config.yaml
n_layer: 8
d_model: 128
n_head: 8
n_kv_head: 8
head_dim: 32
d_mlp: 320
vocab_size: 906
activation: "swiglu"
norm: "rmsnorm"
norm_place: "pre"
norm_eps: 1e-05
positions: "rope"
rope_base: 5130.0
rope_fraction: 1.0
qk_norm: false
attn_scale: 0.177
bias: "none"
tie_embeddings: false
parallel_block: true
init: "uniform"
init_std_qkv: 0.0442
init_std_o: 0.0
init_std_up: 0.0442
init_std_down: 0.0
init_mimetic: 0.7
optimizer: "soap_variant"
lr: 0.00741
beta1: 0.95
beta2: 0.99
weight_decay: 0.064
lr_head: 0.00473
warmup_steps: 200
schedule: "wsd"
decay_fraction: 0.3
decay_shape: "linear"
final_lr_fraction: 0.0
batch_tokens: 16384
seq_len: 128
doc_mask: true
train_tokens: 87370000
steps: 5333
dataset: "wikipedia_en"
Each number is 500 + 40 x the weight over its row's rms, rounded and kept within 0 to 999. Layers, rows and columns count from 0. Numbers have three digits each. The size before them is the row's rms in percent of the matrix's.

# down: layer 5 MLP down (transposed), 320x128, rms 0.31, rows 244-278, columns 0-127
# gate: layer 5 MLP gate, 320x128, rms 0.331, rows 245-279, columns 0-127
# up: layer 5 MLP up, 320x128, rms 0.307, rows 245-279, columns 0-127
down244 111:472456501499519522464496529474559512445531491480476544508521542449449439461555472471453474534473440480544585498491467520417465556563447534462412493496476510465492483478503496439474534510474522441565581542461506443507526449444413473537446459549490464504501452522435509458525484477476484401543450469492450533495519449508521536457427425504537545514548575499490423523509511518510518528519
gate245 094:487453522568421493492555482433503465437488514439500495426510466495579455489447437508529455546461495571566547511543551505526474556507528565506498490506531492510392512440509514576509556502486549531504562509510450507524478494477495500460464417543454482472505562467488467480574476501464525532486427537446500544517441542434504541553453498480548556479492486490467478479575548454514508498436
up245 093:433481447518556506545494538520519479477522568526519594462451516440549462451507549559403462476541493464558487491488470468511529510514461449498509503561579520472582475493455595549463539516517514510469524528481546484454569473462477494527447524506428546542516501507540441486456466428561506487498497528501619497479459522548506456447538521524487532503516499497413552483565503450500523499484
down245 095:482542481531493496506498478512519528464379550472539476515410510515524527498511434474482502589548409483424435452515486479453517455490495544514571541558455399477526514525519474467533482530496503499513480529429505477504404495549417538461461482490526458427563529468496474517529454516460452511507513511543441490508552515477565517488481444491494495488436521455463475509437529466475533418545
gate246 103:523524500496451485455525454519553502528544579503562522494449461567483498504516497468495430501537496455511405463484454506492479488424493528508563438466511464458523516417532515511557474512567622468455505538423427419442563472498521562447441480460499473466554565535539501514527483467510481504490504440496477485492472532527467470513496487546460478577490480582451546481495479444474548494517
up246 098:458537509512490496539460509426576537550456469490453461482507508479513563493503511481513461542434538457399523476509499511489560442565523473484592526502499421479464501488527575522451500475475552507558525473520451553602490478524469504460442467483456452433490461465431497511546487403490558465522556545504505470502501533529509509521460546529470537486544552406538511460494451497521522559558
down246 098:484395476533432528489512459498429534479491480473554562535453508500535515522549514420483443530466582440517545494467510482583472517491543497454511442517527515489505511473433554474464443533547476491476497538540492512461503441462523505564520467415502556511483578497502544539467485453517510546535414540500404503540410411539474519528533534488533473509551559533506522504473536517490535546506
gate247 102:522569461574439464524465492517439448494556468557499456459485492452523427498471533462465529509519554538491541446501464509501461533528484572505471550520475491523551512525512515511470494463463541541465457546450544501479438471494446462522461611538427497501467462464466453514461542448524462441480458548484479530520482518497428489527542515510575495470480447541535531547540542588425574426477
up247 100:519551459519520495588476495505558527616474463460416445508526555498513535484472491546509482511447459486508548537507489516527523444469500490483464451533517527519476493460456537489440454495501542512508521538504520535567524477580462448504577544540520487537419410448502467497556522469543501500414556491515428481496513436525507480499541468539484433526500542476499488418443553542424529442547
down247 098:436514485476550504546476535498484518452509472500496512554461483514522470452558594458541512433519501468471472448485486608501485536537478475602505493501527568539485500446464514497517428512489496530561502469542487596500404459552457424457500565490496530485583509508521446468434432523520455523512554456495517507486458446502469464517481504505530477551475490506499553502558481478412423484447
gate248 094:520546457494527546483453535397494486575489483441535448510476482490616479539500489542487551502480508463471511562549538436457522553479562464464436521534496529536501506509496451520464492526503486563557532552512455459482410496464506530504533502480458532414427467490502539597480496511539514386547536433453511553469510432443520502507510508480548498527494507481494420527476467525503533509457
up248 098:472477515542477519516475464541467513461546477477489538516471449478531456375537492426462450629475495494498501502494473496573507522431461564551537491530550470573558490509509534475502452478501492470500582504466529512485485585531515482482509460499469439507541453514533510440510565451530555510544461469492559500562485539571470423549494524480478498547528544578525556556497506560539467479509
down248 103:486556515532434512521542538552475532442399543504494444568547489457440539403527565496475421543441512541423497530560538515620553425432483541520531465502506497528493489533551536486484511487452495492469552465494537485504504519526488475451490512485512467421456528524490431567505491482599525515559533505531499491531536512483506493485484512558506457571522510495483542465519512523435467462493
gate249 100:484532455521523458533507578453497534454507508493449509511567501563470484556490484615518524434498513516541506545500531511480464471444574439447471516496455446487530545525483577535542432551522530511459521504428483532553484450503518483400460493513540489499528576501509491489494481429515482534456492570534402441484532509552458444494519453472489444596533458535441464518523514494500482495544
up249 094:507532571505522545501525504507501525581513531479523477523451511512539438507541544525411518491494500514488483505465538457517501471493539453520477442459515528519518473485484583446435481553621562441455477562556467460496514528470381487498543494476527515519499473532487432472493437530511542459438486508480521531449502538500360458478516558472505485535565503509548465517518479432448517435499
down249 096:494536470534484488484503564449488479490472553483540542539473491548458456593515488452500427532481531433514473468463546556513460583542516503548469471473522544487508500555474495525502501484545542474490457486450465545574467484501457515532510494435500505529546475592532484453514479473479443494552458558511502503402455483527444429504466576519589472555472497517591421513562483459479433523469
gate250 098:484495422470483519518515504456466510501410531537500515543523514522545451466441502465478453465527478490456433532477498467490503460504427596531496509437490519468462401509472547530499414516521494488510558509469512557484463504438522532481539549501496499530487585525466436525521569456586551516519540540509551581465503563482439576566467510561486600486470524464541498505501505543476543498468
up250 095:543519525494534542440585494474480494424492565527455484543493429458457459540567531486465468465517526482476453513552496535475486469488548438422522483491505504497517526500500463549557491543542504530508536516471505516536537499498466550479450532467458512601502467376557601535520547481513549482524519517534534492469534489399487462370472498490485434552524516517469462487477519490482561502520
down250 095:508505510486520462519521468472527579498527556458473496545485535598491500581511509509505514474414461450554524482449489462508486533427484471546487458516463490415513483540550514518388567434517500510487494585486460488547485491486501473488519480531499473454502520527489474552502569515589540536468504510551530441507465499478524584538553452419472534437397524478489514498480437571467481537482
gate251 092:479534517525497472512540477587506455466480403495503464449549520480480521493550495541554540460516504486479457478520522555532469545512486561482472431450500429519545483525532508553511516561494499465510560414458458471553485526495431559488520438544533476496472523566495500548475459521447537423515485468477478552558535473494434432565494524439515493487542526545487481465404478557419450490576
up251 102:505476444551482565459453537510456501505519479490504516477525501506504477510530462504486481501522516455498518448527600473412508462485517530414478456547515475515518508448508461464478537492456487504442462442531492557393458420493513429570453549501482556516514451513586551481558477515445457534460391445485435405521440535534519516523482470549470519540536496537493498560516546533478532520491
down251 104:471495472480490583575490489482462520482487537491500472470543604585473469492523448561494492552585502476535495479486525432568511513440449496473494478587453576479539487490541491547540585563516506522496487553523510524483501485521497507573477476440495507517518521489502538513479484508328543511513527474504572428493502499508464484524550485485537488460501459536532512465583522440511530484541
gate252 100:479542568469466485502540499539509537502501558442510484499508413521461560528473515494573551508462578485485572457454538471544526489508528438463423502490474533586430524473491510526524495525512599532540450490499486473475485460450411496515510418473499526460502435455463480503546498533451518557552467440483478510572465594520469500482531445409536543496522550504467543524523497560516526496524
up252 104:425545399529512540496562370545536462493516487544477516461543514558472448490461473514487503459500407485472467494491430461522500506443500492492511489531532492495495625474447473548544473501526523589517507482532461521462496546509478436568483504509507518508491462491454484506528469485504481464479480437514446527562438574499562542458585471549489484529524493496495528543445494538439572527502
down252 103:445430517613529479466553500571521426439527522440496482461483517455436498454496458483478500516529527515494521483499389500468430527490475513483469569545515549429489487482527540467463495546495468527532535437542523422483575485516502475571461459467498537492477444531458499495544509460419573441495494485525567486517473550546478524501442499540558521419508571446465488511491492501463505533520
gate253 103:526526507510508543428415453484559546526537509505484556506517604470488526436507501543464578536498546558550511528446418472538502418464504405521414479586474555463495520548494489525436470479469464534498500521465496511403534479463432520464532474539515466540561524522448445475505498509536512493442470535593450494527505504486496508495494488470505503486552469494488551515529475512511496596531
up253 104:458487496433517521500509514497523525471591516537524519439558540472494424468482544553466472435432448507468484540453489569544479508557521536489600493546513436476516518477490502520641457528468518562470531513485528533520522443512532502522391483504458470518494513495474524489541552494473467512460496520517436487523576421425485479540498498469438482470510552486425553491575512476513465474496
down253 104:445535460472432498546516460476528472500463567525543539461458437481545474559442538541425510452409541519518468475447567538523494438553590452465573573488560461537453476495472517455526494522460399469510456471520548527475472464555560485444514436534554450473523450485524531510519481501540511426495500479503488504453496517449502504429496530475518548517515461430524530520526538541510467497527
gate254 103:530510493566505462457479538528547509471371449510447508500504426452509476492441484480476537504504510554531471499508459516472542489470514521494567537558575565584532577432556499559492519502455465485499506477466506470471509441442486497500561523516501475452503473499423547539414492467552610501495454469492504555422450517552570534515526497419484490436491507468527448511474494503478489507473
up254 105:441448507503450552539485437506412470489608531514470507536489553481533470445487541529501512561522607493478451510499497536492527535468578503518509533436489426468490488540574493505567478518494478452530410501450563502529428515507399482524458489482464548499452471563577469515555516475494510467515506586479567559474461443551502477546476513487512519478536515508484541504481543473472518527473
down254 096:575450554525542511506523541545502575493467517518484501549480465452534557565491510476550467478568515424537501485559512510498456517460561448530496465542471499567450493451418455564429450465553477475518514515501443528537452478515482470540498456447559474498518485508485476564486483559602445532557537613432461462556510535464500501472513507433479450464509522513486506516543522561500487470491
gate255 093:456469524492474493458459559514503470467466518542495436558492490452533497437573450441514488534515529479539493519480497541538522490485507570492526373444527527558536482543510530477461507498477575457437428500551501554528491476462558437522494533493564419492530470475532504585450513434527500531519506609444461452471488448526505481474460519498512447609516449489482558523475492516469530503513
up255 108:435479494521522486523475555598453480463435488467516539523498427515474524499466460510533567489498559516568530532532557497526504426479535565472490548555524510580507504496481467523525503515476543564498475579487479494536474541434517514399507585483493505505528559565551572532509431509512498527511513514465456476478510437543593535453501453468398441535530468507506479446455473485523523533497
down255 095:484501503539445481504465553513594505531456518509515534510519456521480447488504518527460500433558488557507514515481540555561459533455491485472511459543580592515504498520533440497484517521491528526505529547512535544500534526596501423544521572536499488479496454528524530477460491511525574531433485549500554447448456452592538428458502469479438492579519399488480483546517469477513522533407
gate256 099:542503531516502491555437519440446561508511487520461556512469506469491465493553486508452510549513505496513549594490506561457468569525498543481463497543515492551501583431507467463508491436500538487496523494554480526530469543500466472519447474559534507466463492628460555473513520479475603512535505607490484480539485499449434465447509449404559517495525455576524501489461545541468546498520
up256 094:493430446531518548469431480515502511566595489429462447494514490557543465498453626501474502491499511510507492465553528535475473445501520525508481487475486451464507456452444517507481459532474465441469484451440506454463520468508484571543510458526520615524484518532566499560454441499487479479537470486555541504446513479491535449559469481391495534515532458556578483538522545462512497482453
down256 098:538514490498533535512469501546521470464467485511486477485484432465473511579536556459523463525503489549508503461504619558480485527479458505566511458529506576500587445484477501523489509503489522568584502478418526534521493549509569539458491544549501499569444446515508521528527509469616495476458457554509489469437448508416471545470542516527510568505528508569490502429577441529525497476511
gate257 107:522504494457485510556462574587467525483495523447426546547434449463512559431464486465433568545528515485473525472537518508569524478474516472519450477463468552562445434470486480432541509460486523478520497514520547460479487596529478489487450506552484480570542529521492586490533485469490528501458539502517482520558509486578483592502540512495492497525479538572450449491515618463474525479486
up257 099:608475517562501503527444552537517543501538498502509515535499425473530476567502506434460508473535522457475501462525498523509537500487487479571511530504520397465477454470499444520483498511496541467490565489513525535510495581553496405453440451516484429513535538474522460461505414533519504463459438506514431450544471512511430470523472487534405564515486572476554487532552523440447524460552
down257 105:530509505553504494529436563527510532483486491479437459548509480423522458508542581434423503529512480541458483501580495462514481458449518549515496482519508437573543481436513541456482590467509539531526551530548420446566520536535543496480537510509573458524511498478560552482527516488562518486507513458541449457527499531488478539519493489636509526439517499493429460546433454500474537497486
gate258 098:442519480458463516531517385530484526459516472482465507533544439504519537490456569522513461462516522474518509569516442520466409476503524474455465482444475487602452531490488484425482568463468499475538560510593505526536487446513505435502491476481486463495525456526505563444479513419480499525532504521588464477599530545546585495479529514530459493515507491513452499433555488571497519446511
up258 095:534494487499484529496474467506519468522438547451450540512478449474492496464466453460520478502468496493527464525509524515454518538459506468436500495506475492564542482561522478525517402507505541499486479556503506538500445487527446539489495529438549624482482597547616485466437491514526528573496448523464525471496534493536450535509487446535428566410547504441569468481511526543441586513542
down258 098:463531407476505524513513451550547498517465508535503524529496560531481470479540491501500395518531488520508539546546497558494488495565504563566593505488475572480480552503580543551432475475472370411500548523537456460507512472541488502462513499508538518515532507528499480495544457523442496460490465485450443553463539454455413434462476528568534498532527533546481518506470487472517478420507
gate259 093:581441512514518536511512536491532434405461496497441442513527491578535514507498496496527474456524505471544528525466554482465487541449532493544415495532623457494469459553529438468543490483513532506534571457502541490463479448499511551482522479467513461499534484485470527429510465500530506437529464406456496541435515526497467532541528579540471528511457551542492443519432554457452564556518
up259 097:503558545456517508501520521527538530469489504485476489541508487490520486537464517490491550463449504505495486489413537478532454519381512560537536505461553500467544475512458477469460430476511452507511444527415576508517551476530488459552481498501497494432553487500443509474526452527546503458511571562463492527537618428550485500573433532480514568499621522517559476523512518454482560514539
down259 104:542486500526544515550496589498478475441492506517497408479508499514488498501441531496496515617514526437481443485520413538410463541506455532452532495573480503539603499499448544437528477535514560468503487533536495505514455559540468530492428551443458555521529482469459479481465442521565465504535521531471498493485580479490416470482534469497495475498535492490530531442400526476529559500501
gate260 102:452439523486447449434508467477523510496457461416520491472495480510570535467506504517477562549504530436491511495447457474500480484495497450602433527574408507487525485552498505458440538466529522482471427561452502529479574510522490491538417486378463516468424542516484492484544551528481445510497482528509503480559511462446503530439532479483454562508545466550489494490572516470474535510444
up260 091:513459531440477544555516472487508536500539536447525533480476416454424516463515440528542532576437539512505506501493554471495544533504543478420551521531494543520459548477528514487465510537500498537451554492491543495540525481469534487398580558556512496465519469495541491417468508533485480505490540410564478478449572527541468425571537503431513471504457520428442462490515432553500488531504
down260 096:483448455519474579484503481395488513517595525472451492552484497440483540429505488620488510512452421454551501426498432426471518501493571467515472580462516536495494510480462505494429542546545497536512506446500499484486469522424577524523511482470466491516443531502528472483508469466445459501546507468511448488535491494495497444520555486415535510509537484545539535532581459511553541534499
gate261 098:432552484501443523437500532536519506441494539513532560462453512460515570479510482511489508470421448412531572523472492474390478506511477510521519508516518480552482502541497520458503529418482458476507422458539502423503439543490441454469502496505465490521352495459510518597534502552508477502517444551503522520456473467454431496484512490505508466504515522472615483519492463514452471488517
up261 093:494518500463505492526465488430449523497420445539475424488459491470478462452491475488530505444545584536550518477524517480479513457455487498509475479490574479493560555497507405519485457591427484482545523541439534545436575512495620477477478464511541453466571480523579501509483493512474477420481476470549494490480501559496551453492532480542472488472534462601454533477549479534517465491479
down261 100:554464520375468428496505519444495474536478544446524489578426502551441497482427472497499496539528559539559483488511496484479485568437421500577463554501541500513508492574462429473417468481454571504498493512450463495532506533476530474538511508454485407418506458498513538505495493445508448568527532513493483518575504484492529553499513522441536565505500475540476491498508499491431549535520
gate262 107:516516477531503496398575539487587484412467474506547490491488516533575577501496538483497561544502556527440454493526453497497468453563520466554494482446437535534489522545490511487532550486438526467500442534483524514522515544480477509480487514501543486485520462532495496492501505535446625453466468475476467510511470574427505538559513540448514410506477528464472541516538454431479524526389
up262 103:484514490481456513516474467559489516556497429504499484461576575505500499578562525473502504515503452497524578506508549549460518509409492487600454524555520500491447548547499552448531489492478476454542429508466536501511518459469439519514491549535493511535570536571459496538509536481583529516509481470545511550521433503546386434518493440576521477541512550517501546496556544514491443494447
down262 100:496563603502605485546577414460498488479480531444532495498482569527475485472496476492474480565552452509461556518494439525515497504582450550506508446483491432468494560505481484528486437481485463512488509452485478541448459512511504497500511478486507499502465431556509468583547479463524487515463452514430499445495596518535600415539537494438439500497472448463460530497484525489557499467500
gate263 096:453482494555417534558509498506524465448537465523541547407492509494481486468483460554483492537427490473517510496524450500545419560512493542489551437612553444434518512471439464501525484524527541547443516491468538488525478434490470488520468456428488425381487494459459521474548523459472420515543512469495479454500503449497523515481572505490502572456498529531480499524481555534503453466557
up263 094:509468443434549479511485499438436480470511446525443475512467489490444550482517487475473448483510464482486453505480408507531505495531490506603557500573447434478523420547482454469542513472516536521474463529514493509559449498475549498552527502525470518537538473447449502512502500459524498442466515485458467485510552517512574500526495478498499539523528438488470678419532512446501503463418
down263 100:487476482540538535581502507525525483507535503513511507509457424517481510540506556489469460481505482474486461555472517507484453514478534546497408492460527509502581501523441518511462550458491522553486436470443521465549537458567536547549483503598562533570514522464485458540464521503595416475475469551512523549525484512566537551506476532398440470534508506527527472502513425569519544459409
gate264 098:464567570416489559467536508521521514426471534429498570446511593492467538544458496470446469504544411612486505502511378440491444569497463504485540510445516492532444486508519501500477490499466482492470496572523480488564478473468496587478517535526517534407451440508531546513509481519508465519469528531497432512557515510515463480529526467518510473561478526525449549521504517479478521465481
up264 101:508448517502516479481482436545559519519455535522490470539496488533547508551480492535542502478501440499489540543476440518501529555536509505521456475565496539571389494435543456553490535422484573461552496452515499565539557488468504466404476423456547490489527550576525546450474542562469509473556510550523488494562422522507513471468448504484520453532557487521510530521476465564515558551446
down264 095:530489484451500432521453494525540482557467584531440420459511481486471454523518454505501456501529532431496521539552495473495454508502467548463488465419431425573485554469571560482445489499445554531554512508512499535543506478452495514486522490478531524548481499481555501604438461450406486529540557525519490472477451489534515483481454501535492485490527525507526524591525565538552465521407
gate265 105:507567443492539482468457504466484559563375471495547452496606512527462432523438480507510479490522472398480524563503446450531573508555465534509455436475442475498460489561498561454489524475519544577498474501455490475506528511457488539522499546544510481505538526507460551532501468465516489506521499562518570459510500484486489422539548432477544438474497491482556536497534440464498526569522
up265 103:538512499530409530564493513500522562563528506526546535525536509526476485535525515612505471472540501496526455456492573513512509438467435524518522525468542511490463544492499526499529427506575502523487417459505484466561522472477520459493490466462524510430518458515544463503562448559459460419593483514469436433475551505514542522475518534508505565536435488592478506457484520549434457558457
down265 098:413544519523425508533547527536541496473457549515515499430506508557501506464424539498547549523580450561440541499471460491500497515535546448501493547436566456510531481513485525553499458503504467509545505496517498486486500517467576545552555519479448479445508368456532538460438502506544524505536478418553480518538490538519461523509465430574556526457497490508456435489519429483478505553465
gate266 091:523517531544411613452493550470563601539504559373445548462523486446484462546493460501507526483484473517455471433462472474474519491533471501513497528454467441521560506514511469502468503405509522530571453458453500503482496558562478549501495508530521463466496593573540484474558459575494449477500488543473527434508502480541471539509462516507474532494510524534518453508492501436453513482495
up266 090:622420490419519443498474459436447494556494451456448443584484486514583526526503497469465422519527518471513474512512514425520470483472544454506467495513477493536575572424497505473525504543462524455468518510496485484543524486519483485504457520479496520544470555533484500566519466493473611509425475469493526473484554519509473489535510408474475517506525537457565552501556513450450528560525
down266 088:498480507479500540537465525523577569489539512500509461450480568423535475538474431455522500530578489473459516417615523473431482509457481563463477533521441484524495479472511483453471538509509476551511515547489499491431541574514396582532477488472484424489471520462501551562529501494562467487530503472517480487514425531476529494512479536495542455518505621488479521445429503495508507443501
gate267 116:471523493581481499458445592553545457578517525501536500470536476519503475491531518486586516512543460466486533539486415552487489480525513481512456473546599443535557462495533517480483620490463483393542468484548510455434571408509470511538554485442542473500469569470456428493510470496540460534543540496516507455512507533536480480516483493558485514482524455518447498509463455524496547509495
up267 109:499425499516483548470451444479534550525539478473486520471544505532479504504560542482441482467551443448481542467541486466529524506410560534528432456504537485526494486470539535491499549435511491498432597539487513490570425466489482466525459486598419512514542494506472491444501423452460476470528450419471497550508531495525505478508555511482508440456415432483507466481532426459479552471458
down267 110:511541549525502481537449404546472468550524483532488529500489499516475522489519555540472519466542475490547492528514576496481545499475571510428521444496526452563426503576487492507534457503491459496499453458492406503520477520392462484428467530486429534465539505490496529501463435482603490517515572450476432525525540506497543424519487568570578470468527486534508457519506509513555560537510
gate268 100:433446518461452453504560464545441511498539462473490498524466496487531480506519556519412445457483498471523485532479479525644461524486525475469556443487579459533485467545393514463511503475518538470525495531424537521478485513524528453516570521519465490516507377562451536497528480439495564467504556474459538470534560476499483507505494471529470492463517534562490523415556466520502483507456
up268 095:522563454465498462530502475561477540498417527489442532467503528482486508478617504468500508501472544453535451495498554529475405487437445472429513534490527483499491503430478514568549471453561482449404488538537547449501475492505515526553443520434547458481453472498484454500444496478529489462534612491508462478529495526521504489566494453502548410530529522483485538484500415493529476567515
down268 098:449446443492504543520434496538481483473531551509523530452443514527505572533481520461501511527576464531474481559518476456401491543575582482497551464467507455497463504503521490492518601471525519443497490459525537581470469460477485551488540508544441484495501467466499510497499472586473502541508449535434560555502468451417519464433517586545505536510521545514525547489487423458442557483474
gate269 088:455489435517475607530463516526544559509466538487502547497460472551482537568545488524500524548404531466509509525522440513445448498407509511445480492442427445523464538489523527510497494539492448474472559486480460505590495578530473471446506535564534483486564503469479532477600545463483482460501480486423544473516490464495467531427461447450504439490479495496433542515551513431490500498490
up269 084:477512522495542419493518520549514503507514487525498500472489569486561470495441517459472372506440598540523476473548494452474513508477450449385538463534592512506525495509504447468449566505523526524521435484592510495462540526471530533480502469464531514408521584532397473539497496507478531473486464496518498490521511473492463511517550539508497531518399450460528436498520470499513527495445
down269 092:486510541507456448525536493512501455510537523524567534518384510561535582397459478434505497515542456457533540515538485528500549492522535490456504497535524513461412489507540464440477480489447461526473471502551388538541498491495516556502475495461494471474527539561461491490525495461462512557576511551492468535436509394515477542530460539415530464499491528496486468555462525497507399522502
gate270 098:520475525586475506477465541428452490532485563552562496522504479534487441486396547487512483525502523504476551496469511502460525478472460455439518462459538535507527452534523531535524422485502462530513508406519516537485513445513544433546528492488537517520502548517430478471441560498583464502470462570570441527511583553468495540442608493558507530440472463457488502501543549526517464470484
up270 097:581488506509467527484528466562530422537516453459589490535485535485544488511452532501462446522539503477494560455511515515462496542537506539473458465461471552540517508478519425487527449611470503474533484500502478585442527654480511507476558452513493543508500474499506544564466567559487498533502419511462470498516504540505501547533428455439496472538464471445491526560497506502553559528514
down270 094:533472518490503487480499543448541535521497488467529490461544549426473577454499578436511579463552482496542579487476534460473463504548497436475424536507517443490518481483490532525461444530489439576530476484519432466498459498438497458532471489545469448420546466479497542513530514494539536454493502434490525501513447434459562540582542462512515559520494571551529468543511510512587510581473
gate271 104:532488434507499492551526498510548508527494476472475469514553423567507446422532509449552474454495461457527499581531504521508508493492471498470447551459485529453529512533477485597583498537477506531474509423461537498567482494533526425492499450446491479463465478492480550493526446491454548448510510512527516512499457471498478445511516577422470558547581489491517480402434537437423551505429
up271 107:462482462463492460535536460508543460473504429566461460465437512496432501435531496458419551573505437507471494508507465494479483499545489556565561527463542520560477402488477437495493472515465482509489520482549511523461490601498515560516494534474526484518496502454499517559536406484487511583481426479518500556491549484481480471531534473441546483510495468466566394437533448465500460551511
down271 109:523536493538470383489475561507520547494468476499560471509457460420541450472484573544492509470502487468534490486510515467472471478420450542476489460522520426413531527528486566499495546509557558541533528568484516542489451553498441529425507557549531539532511550454484443556491485447543540449492529499489509541541556455549485477449556478438512488484545475543487497427456503529527403501489
gate272 100:526484482433498578485433470450491528439449579503524514501571549512543518537478482568506492600573542493510436486484427533518537559505505496463442492460459477434516503487526500529505519465458554460503555535481464482484470511525458513489456456471390485487459534496490481504534558462468468443466508576480631471564593513477464543475479522462508505486451514512517561484500450522479492484482
up272 094:530453517461445517531590504471472516515553426568488518472505549542522462494503472564465398484445521553473453418474556501444513481450538417530506519517499528505470473469569442457559571501433538465480531533528482493444520503536511570437458520525494469466516481538540537527548511482503540468502521499540506492493509503484514436441541510520519413579477509469469419546516481580522542501452
down272 104:527463554546523512521561533521467525510561529492512473510541436498592537538519496524506555500499566509485459530485516526488483495527569456502486501430528510476565497536511556509457488503545464446515518509562476483490515587481483523495493504488523597512520479597569511406503515415457543536502500498538490538501554512544516550529498571394565392493406479467460452505490465494526501472474
gate273 098:559549487514554456477483511427451531492514622509519563417498459598480491490505522462564512517492512471549472557554443437441522528528483557492509508469460534528502509490559518512499571493514485500531447498516486535489531489428491520476542450441489475535466463490513489509482499546501499581461528505511556474426436531509513544403528442566483575526545490432448472484485444447469483544509
up273 093:549461547524480531516478512531435523497468489514480522519509570536549525490647513449470461504406514524512509507519535516495513516389417475505555573514494481481553546491536527465531445526488488518501512504481538468475509471467440485472473531479499525439505586484507610523488463465463482512461585473471560522478495532502529558532524426492575490476513449421529479461477473484552445532534
down273 094:500539456484475521463483525511545531477509439554450548521492540487492569471474445515526557475454509488466587440500510554530486528471567503555538513511497533473553457517494542424487593538525500456468441460465504571495476516449500416457519525546477534544534487465465426473537482636570543531502545548491504471547552529480474548509387506490496537528434534514491526517531470488465494488497
gate274 102:487452524540443528504525523545461507503518460511552588451477488490513547481519537503468512531538475511500500486486509505533498528502446514431585515603556525532525544584544459544539428537516487532471507451453484488533531519503485554560516480535430429441479490568557525525526513531532502500476510511437431480489574529468482464440542441465515503609406536507481433526497558538496457451498
up274 103:512517486492530565509433488470406559463560507437449499505526431473586553499545477524453402450503495487413538527431527480510494448479541534524541518483511531518531502528478557471497520476470487521464560541521449501528477524518476489510557534385423504483544531534426460496459560464524580513521538527513579476450565445506458519491496501517498499562498478540524524462445460482551536510508
down274 104:488541555511542479455528464431526463507505550412501461547444538553545566511449553470434438546452519483545514543464533516459398484423476485475541474550493458445470523478441499545500524538481434488445468475474508501512533581531474423507481496467539500561475545496484567474530486563502508455507513500493495537518508478480510537484473506432460517501499490419487469445406492534457556591515
gate275 103:527509472568499527533410502477536543583461497441540476496508546546509489516520516497461422434527473451540584528495513468456519527474553429456546479523497535449465453511513566463481520481456427509487490509446449477494487509479495493471442485487495539528468439467510500620482457452518492527538528560519447403439512574494507507505540450532497468489498442438484475489564431513543574495455
up275 107:493527459520469495562447488517482561549376507522544400533480522505494566471460547533520432505565465477493489478511510452460520478516474489510481520512474456478577475521496478477551522559460523558444515553481544482468496558574473490502466467475434501512480500445458464521525388509516454506503496378492515464483436405468533467515493492462541508496563494499540471548488516473556554512444
down275 107:548431450545517500531483503485517503470507472496430472499420537463487515465448495505535544433528561545510460548496559446618482523543500497493473493491546435504486536509513532498508571498469500556421502517479502463560508542461498491504497441517409574489435497530506554487481491508404477501469508458579574505528481500546511473475495454596566523460583541504522490482513427543485477484443
gate276 115:512564433512431566434472518465515530504506519479458421461516499497518487464498546556483504507509474513500508468460522450420508488422506497551428509523465500534613456561509508502443515500483435377520467505477549512547464526588537536510557460510508510476507491585510545519496554427434452487511492533555457465531492478548483506546495522493474528562506569540499469472478404530495484508481
up276 120:520537483466463543457562466494477525576395513485523450484524531544480519542528456512540498548458468468513505514488498446458538489448524325502497490451502512478574527576570507513544502524480466492474484538507507460547471470519428540498497475457455540517500482473524578583442463502429441522493498459545470457554546481532486498543516462571523457556533496459482511534511485484426499507519
down276 123:521518498461480519470493558556513485454527462498539484537455463494521499547479541504558514511515412525520538500512561502458484479478494460469528527511463470545562483484484526491433503502484495516501520549501511462529499499521486484527508438489407487482500445456489525519483529520260524514585457489513476500513515512554509507557536467645504518507539497451469542508489460496491476460528
gate277 097:526530488434517453433501466487556462514485568501503491497567489475533417524584436473468464498549484497558505575528478525469497484492502522559502457479502507527518478449508553507534513559477513430557487497482539520445395532455477526497484487604469535510556517469439446532493463449574568527501530495450545423462499509496461504477513528495488476511484513526444501480489392523480466384471
up277 098:508450498455480504511508568534511516538429491506553535497505496579429565441511543418475496466488443479482442481467469523497453496484557518404497481441580449527540518570512494435537423489465527526497466451489511465518539499479454509496507550520486475490545444445551504443455607439477493552468495417517520432521572484501505510527540492526559533510497506598495516529471477530546523485456
down277 096:546500475538427450488509470544533448550477569456473482550489568584491538521508550471557537462491486522527507514530537523564463522504544477483528535406558446478466551504530474554533510388438519493521519521505516493498492525471610519486416498463522523487506526481486506488519439506540477416442568472487435507477495500556454514462493575482519505513450511490506510500428524554398455517519
gate278 104:502595468518460531501463559520465516472495491487528550539481472459496496421507461496457470505472526469443494483516481463488488517546501556557491482528525438520521450516486471558580427491489526517489502504451523463497515536547454429492538468430492477441464523549578517493479531487508518454437388551453538535503488454500456536517560521582535492491510620563444462468454505470485394516516
up278 103:466525511414540503442458469489501534551513500464566507475435487531472430453552501541516583475438519451559494509423444492456471439453483467527527584555433497471461483453518536500417463485506544411520473507492515422581473515519470462464511485504527479460550557463463485475453477481560494479512532520552500538480466493460488561472476508525507518512485491401476457569509511440430532478503
down278 104:583513448545465567460519591499506464540470457477549513521566526513488521493528540492479477471477477504477531531476521495496489482554506449526478475528479505498540473545520569504517416511484490509514481526484536465535547526620461535464497485512513464494476540546430539483503482499531500517496490440530478530443496533480522536556523482705512488543475566574503548537560499559507472497447
gate279 102:500487507495480497459530497544552429566569470432451499478485496574520422416483551498510487520458611500510484517509552430454501465444564535464468479433420544452540478534480490492462497489478533526538498501489491522454467544522446521491516467559508501509401495510509473539491529455471480508544509499522494495538598477490474514446490511540380554575489503526466522473526517498458468479594
up279 098:502486543581480530441573447434512586470544421501442452459494504498473491520602548425497530574473524524486483520443438482524500375510487433470466437480495535494484520530496523515503489528449415481535475527506495486580504499441488430494453485505497452493447455413440485523515547503509494474453506506484544477475462594483482498501489509528518515466513509490576507502537508507430544509513